Part of a small language model's weights.
Size: width 256, 8 heads of 32 (4 for keys and values), MLP 832 SwiGLU, vocabulary 2048, 9.41M parameters.
Architecture: RMSNorm before each block, rotary positions, no biases in attention or MLP, untied embeddings, normalized queries and keys, attention and MLP in parallel.
Training: a variant of Muon for these matrices, 195M tokens, 11011 steps.
Each number is 500 + 25 x the weight over its row's rms, rounded and kept within 0 to 999. Layers, rows and columns count from 0. Numbers have three digits each. The size before them is the row's rms in percent of the matrix's.

# layer 4 MLP gate, 832x256, rms 0.154, rows 672-722, columns 0-127
097:468485488489510553447520484461534499480498484457530527476473471523499502494470500467518459458529480507533510493515487524519499500494490482471538468524501479502545507532486499507472527523507498532466535439532499520512499475492486500490495457486480519522434484536529499505485479496532484522512519515523507506498514488487538456511516503507482497504505508482539531502490541498476528518534
096:511501465483511524516447501505490490542465450468529510507481523521495457511500490475527511526482505483539499497509502481519514470483482496445483493475483471470476507511565495485530516502541467528481485505467517513474467478510501473501508496531452471475501494510511441511465495497475507521502519490464501492460489455520460524510529513488537478439468516472522542508474499528525501506522
096:510506500535452431470505531478495478481500460494480446513506513530511469500538509542474536467527523494462487531468527501472485501513438490510506476462478483514482516476518466550495482522513520462496492469508503485554487555505497522513491507489431505502562466553509507450510460504478510540523481476487486499548510482479527485468475500494486516509512551550464522525500496540539466505523
095:478527520496485512443466503493518563536484520496528488508498495489549458552492504475451502505504510485481473463469486478529489487447507506534464472520504505528515508513560522532486504509434533542471529547495470513516522502530494506469483489513482516496480475502451518521501499520556484483488476517502485479529520494491483474482517495481486486532514520512487482494549459511499498512452
095:532544528505512439464511494514504516531474510495512504446539472527479513488474499523474516497526509524530511494511498536471543471505510515496437535533523485516483499478515484523526550534539444519484528528511500508527509501503533509521505502520501509491488488471506509445449510456532482527474506530488505473520524502509497495516499475514507494523490505528524536445603521496510475541500
107:456510521497487465479512490513493515527513442471533519494453482499500508462511528490496481447439503508530485494516556472512480497452509476496505480550488501496480529508490481497508475487497522509507456521498472461503497519510448500513463521484466508547470451513470521468432520536514508474520500476509511505531497509482515513510510520453522485499545483494486494494525483508482497500542
101:454495534508473482526485487498517540502544502463478508494479511513504472533479521492484486485503451531471536475490420492560487536465505530516459526543558494502510478489503464513499486513490480476488530499509482484490527491503518514465498476479556520498508430465490560483481477516510489495519515519526475509491523482542503488474498499527533486497464492517467524460475536504488478473522
104:519488484500488465462466490485487518490508486509492471455493468519539455532522535490540479464480506524454480489458508485524485501556515515554511492534513493504498445483523534500506508490495484511469536511472483510518487509490489500497545507502509454478459477444457488485516450481509494465503510460464463509495468503530510523512548521538530513500488512457512508505547505490496518490465
105:503467483496496466450490507473531485459506493519466523463468471506494492522557457499540555489523463543489497518516504547505533529487492483538492478496506496525481523502452521513482511482519502528492515472526533513550506546501511473536467506512432472491494507531510472458516476527505508518505518530536520514487537494440530476473528503495503459489478517506476516478526485496485484444494
098:481503487487500519473510466536526529541507529519480490504544505517498521508541521459487492524460461511468494466521474454507449510548469436477539449483485472515509496486510512502478524453494512548489523534478481533503525515490514538539494501477515498515536498508502545460520529492539458509503492519503491485529506510440490477547474495488505468500467487522526515514496530509520489467491
102:476515485558485462524512464442514459519474549487483482508479500495476520551480475507511508474508502493490511504481547521496511509457518491515496523523479520474488507470508520487508456491490536505481495521482497530503469482490525518517522477524524509507522529546559475524535443504512537478447469496473493478519523489473466498465482481504516511478478493515489508476440468489487496488521
096:466478510493535476476483497515542508512495524513534485523505471506499533516515491499504491513482535512463520467501557484491544463508478499530491485476475493495434508523498561506495464534527517487484503511541469468517495508486474496501499503510501493487448454463505506497497499520508521503494468468511502519506477485489525510469468496539488522502474465524484519480471489512471535549512
103:483489481547450528479476477497526482459503465482484490483526495489491454552482533491503496494489480517516499510489512521491446563472504547538475512505510513454514493487540488507539491553526506523461507518546493466466495471476490462499522470527542491488491505491495483506501506495485465511499519547493520553527495501514475484538484494488490500505542501494522498456473496506494540492521
103:507438511491497504489519524463514506490482504505509466497471490479509491525463528516535526479511489486477525489425531535506517478540495513511504522461477523479490442501464504527503511514492505493518450499497540480473479514548517500518511492509491525503507489477506507493478517503528557445473509486482499470515518484475531528548487519510522522533510520545506453552524536538516466505482
105:450506475518485500487526519494471490494472502498530489507515500496497463494466469524495522481514506466504528538518458515510553561497497400501492495522465504518546502473497509485525491492478507492497494531514492471531498505522538503477531467528538499508523481507511488526522513481489526464491505537441487501513496496502443477518517453481473504512506497486495480493512485529471522506492
096:516486460501496498528488496484565472487497500540488506453505475526524460531528460480557499477486503498542491467514472508467495537493453512488467563504504490467522513503511470473498503508466512518489532471477481465476517506511494493509537484548508439525488516489517506526503476490492523511479511498492509454554471476508460484533463512536490523497455544498507515472545533458518517494484
101:506470491502527500470495517474493497529461512506522481509505434499482526474502559487488505510496471526471489509509514468486486512524490484490473519489539500485491498531521476522552494591491506493543541509507495524524503501544488509456524487459523519503546438508523500482519538509472475504487529481460508509475504488520488498474502514469427467492466528540500464478476484491510510531502
101:526497510470517494504490482510509499482469502535510522457486522484519492451528480488539515538527500498448501471455494512489515507449518503517455475498486501498448516556508512470547520534503485476481511516485500500549485549527496494498474507547493493458509490519459520477493498494524470462508497497430531523472447517480510474497493487485510514484493524520492445513525496531500475541473
100:500481516478523505462498498472494515503483507465462488536496479469482480466470467524518510487482501505507455504462517467529461499489519473498509487505467487497491466502528511542444511479488513468462502521481470497497485508528502544496528530500517518476491489505529484479495467508532502479523461481498499526483552544475494459509465535479523522535530500540531497450511545514501465446548
101:538492486543510550507482512508486500505543516475502527482501508544511486514463539473458476526487480475512503505483517497493482501499521487504443491569472515528517505498504504473495537504539477495494517521512475480530506510498507499496466415544469492473460525498502492493510503501457529546487472519499465499521489516511496500496522509495466488494460475485497498476514489539498486485517
098:510556504492471506530491511446477536464483486494502500471544511494485473525546492532482462500498462497534485492521498496473510534472521472523506535487484472491471532498492500516481469518530522515487502481520486473532493488486473489494441512507497493475463481470481478491489474553533465464500514522464536492494496499526541466502501526497472526520497528502530543474500464474465526502532
099:486471520462518478502488484516547504499522517496510493474499511472549477465528487529505472535529506498473499521529462502518529503521505509505471458479501537499533443534460483514506529514480517491488511516484526493501492500537444536486504482542548478517498534515513535507509518490524477488488532503510544486501558477479519478525464492485459437498519475486526501503458498503503473525511
099:528483498492493478465476501469501535527505436505491478502484480471508489483565477512538509505517529463518453474505534520497533508524503464472457492491541506522498498527526460521501539511521513459498436517529503457527489507497520477480479473477550524476444510527491474508473453494440490499513486517503443450476502545495502509508506526486508514496444476497488461440526467504501483488450
101:469492487491515492519497477470555486463504473512496476472466518555464526457494494465516520520514482541524530527448501525501500508536470492548545531490517482526510473479497516474508512541460465488508463523448553554516494464463500454526510510519498496481477504501499502528482516470465504557495511515500474503518514509483514484515550522511482535517478480495546485512524514516508506498485
101:519520498501549489478510487511530458500489503533482535457542495483452521529543474509509476461479490514475475529554470501524499483534489512518486523549505513498462491535463501477521485507484496537493514487463500516501519538518451462511488553509513535503501521477529518470487508520518549525485489459494493517508500449515492519516510553512467538545471514504522498506475460489529451486508
108:541477505518509516507445514505547460499479513526496510467463499533479456515527517474506465547492508526508458491500511532535535466470518490504471508504508536525490487483527502494496499495515451462493499529481443475519477487489454509497478552509480503480531542512531511506478538468470489497480491491475493512490500494459490496493467524493493523529536455507474509506473482484506505499502
098:493501523490526464486510470487523521543474512500457458488511437481483486478525519485486525513514510481476516532460484540518490483516475508473509512493541435497484517509504501472554555513489489476528501489470493526500494476535487506480512472553501478509506476531530508491537451481477514496530497547452505470512546506486564497472456491487512504515505480539498494467484480496486473482501
094:455509520518534499480500487508505478515477492523523513486497487516498541531496501514469461502494495453494486523487518521471491533538534551514490486503546507508501499521487460500514502488490485537463544561492498523491522525516542500523509524498514530486495492491519492498488491482512545536522515505561500554509504534505492521516501524467527506545530523492487546516543500499459502493465
102:528508523500500532521524450507463551523512520511522461498466507500496477529508501456498459494516468455515525473476470517501493522501506518483495479471523532521487488503520532515472516544490537525537550523483506564455487506528484470510504475509478528503504451489503498470497479491518481483499506474513530505525529504501522452438518486470561511501491515538520490498475461510537471481488
102:477493496507505472533512510487507443466505514497480513531523488509488515536512474509534490483523499490508456547451510522524513511507516498490396514434493484501497520509486504529520480479470488544506497481489473505466435516467533475510518507509529475524514518491531522474547484494514522517510509528529518488501512476484434504479504454547488531472500529551496510443499502503500539528502
096:488507505473491544489507469489517460481536474509518523467484503521509489487514505542534487548500492493476480501533495497511473528474488451465503511534483501559551504500491478514474468513461474490512505555531451470517456496496495537469478495486476516464583493530482515444531501502492511472504499485476491517487486507508512510476466492477503490503487490494487584508511540493500485535487
098:447483454483510500500509482486533540528490448511508469519489526526503491528509444488482503502517509493489524483470533490477500489518516482488518527516475519470509490487491527498509527522500526467482481480503477492480485530437465448501460413483489505461486536556511528474543482512468524509471466489517488475464545498510472512520514483462476541457473490499456495477486492505476466492487
103:534474481498452540494497517520505499520471477486482512534472493510530488571524493477493473508490506501539490502476518478469477508501484497472436526554507515505482506553507463510462505471478530484465494462449507525516481518500455464522518470524454467479548507520483489461484527504459518503501503505520481532511513518536472453469488471502479469471500524465478514519511505519525501491497
098:510451480498505486499521551483495469482520533550518532501495488514485480513509472539486510497520473479504485490467528449526519523516498521514448470493468483556474516521502451458490524494524487576527496519501524524492475532493479493512454513488515545481473517530488486525489536506439482511494476473561505523523503495465531468528555499522459527505498492496524490473488490501512505472448
099:498504453486465506495455513522539495519516504492516527512545516545517501540487524516506521467519495557513496506516546487505468527494484516499521530527502540484514505477520477487477489476495521516472508470495520510476470461511501455513496515490494491504551525507496521513507516472492552472461509492465515548536504493485457493517495499462500500461479476498507537480511535488488532491503
105:540447480479506510487493491529468519511541479498507530503480498495498520532536524457523492491488500494438539518501497561485509462485489468513534504505515504515526510507507525496497502506486450517497469499498466516535498535515507465521491508519481509505511472486431476515515470508514469527483508510538543517554443504488525470487472508543526485538467498519469511520522557515500489499523
101:505517491481492456518496472488516500469517488455485541520512472518483507521512498510472539460523482484501522483499497504456483486515494481529508524479496465538496484532483447471454487492511473501486509508519525507490476507509563461482493473487511470503542484505464512478494478559510535491499520499548505496525510528488485435529493481525524500493490461488497569516454488540476519520489
100:546507489511536524527489475494487504515537506454485504476534489525521509522507521511482502478510450504496508512512495524507533537492510476484485498512484525530522520481463521489478478502525493535499471478495478539518494464509498483501500524504471527469496496507507485461480498508472490502484527533527531493506485481493472486580490501551548512558482488511483518483472492476462516505511
101:518526522468477520516474520530509488481496448494496504481483490520510464477497517513488513494491504509481545516473477525473497488458545453510478494460477462526513519505481538506491516542501461465480511488500505470504475533513482521538514514499503517515515447503455533507508455509551501494561503525491498533531489515558476537461542519488525455512457524531503516518528457475493500498515
103:503554538467552489457511493495502504517525544565518490571542481513508493508499510490489453462488505463463513487501527518535502486520467505470535453444501495491489514531530509528499505559496472531495524492490488496492469543484501509542510532489501463466488485492492482467480495516483510508472503477493541505478516461466509534499514539505493491507491485499478515500511525477516521468504
108:458532467481475498504542512468488505491490481532486490500494454438496544513549487471499511525550517508504486506491508533525543481479476472492529547503495483514497522500482491480495510496548539511553514514464512534471539495477526501530514577468498473513487468464495535513540440518508464497518514465516473507476504487524487513487445491515529495528494519490456508466486478502491434504499
092:517480525527460501516494514519480498518511502528521495497501477467501462491516491534509473482510489495494495520549506463512457526496516488504510488551500512526517486524464504472509498487483496513475491482466493557472450455549462492510493536500491485497505485458502488482489488468496514461498495510473515499475449520506499510490489539463488475471477458476527548529497510519500502527511
104:505478494532437503499482490468499494452559488521464491457508542490509474502503487525499487529522481501529495508508495484508502528502481461488496499505490522497504482513489465488434523508493456499504461521484492547498477533521484484513484492502489508467495496476487557483503496495486451515478477477501479472533538484525506502520475507520525472462489446449461496529501506463516505495477
101:517498468501510549497478507481514492523494472479476480476518514522533516487549520488506523497499519504522463541505537496498509500454503482469453484537512503494494505505500516479514476471524466532531475520518500537498446528515492509480503471506469529489499500484495499515509558470458513513499519462523496538457476527518506514562464511502498460495495467510500491469505461496466483499510
095:534493494518503499483520463561545505497539538491493455514525513478539531530450540521506485521486470538496517503538490493498484523477479566517489493465516502506488494547512501486499549497495478512455531495488472474484500496544501517501539518510502480489466466515489493459479533562494507468499513526478506482504471474541495494480492523458510498498521522531517491495535528509496550538499
098:513496540515483516515493470501519494458510510514516520469504487557506504489528473567497506522449518508519495491502493490535519527488531500517526504467538510505490472479521538516496540517553466483469534479499537491540553462521504479486461475496496525506512526540497481520492514511464542497476446541520519495517472499479502500468508506452490473506533505480497506447478515509512526471458
097:492463473506451493512487518482488446487535511524481513497506502495467492493485478522534497477478525498513535483510496529473483526486515513518487511530531495521490456484523504512488485522508560482507493519512497520533507474485482487546469480472516532519476520475457504493504506483487479468471491501463486498504558507492527447443511487508492470522474477495472529497534478538487496504485
099:473528479502498533560448494565497498519502471503493459473508514511512507507496491506476516512548495507522512460481474502473521542488491527504518534506484524504481484495492484507511579540507478484497553496488542532485510507517487502502529478511500497519514450479472493493539501493532539521530501495511509472484453522496516506491455516487518491489474527498545533502499504558526518502513
098:529495479525509501458490470512480483546486517499496519471483501517520542504509496477525485490494490498580522505501505477514457479521483457505534526493524501534513527486528488474544474544523449493488520535487485540503527519524506481510531485524506463462485516505514492498492497426533470468504469536479516520554489518527518439516524531478506474506526486489514465500509491528541488497479
097:524464491473532489484497500514526551526524462526421492472490490507492483476556490542496464554486529463474487493481438535505530512471543536478471451465523483533487522513509498438459466548519480504490455504498492530553494504472550517501456523500502480505470486501530501537481519493489505504508541455495503509480498485516513483498520494500502483507472521465486538465494479500503503499482
107:482514482470500477535538518506509512498521526498470491489543539498480532516487487471476520471511504515513502488534458517516481507491511525501503513546530493520497533512493525486526469493527484536471450486493555440498481526526551460450503493511494501479469504515505517518499503497494508546483498497527482506513525529463467516499511541496503477499491442516502455468471501510494525487474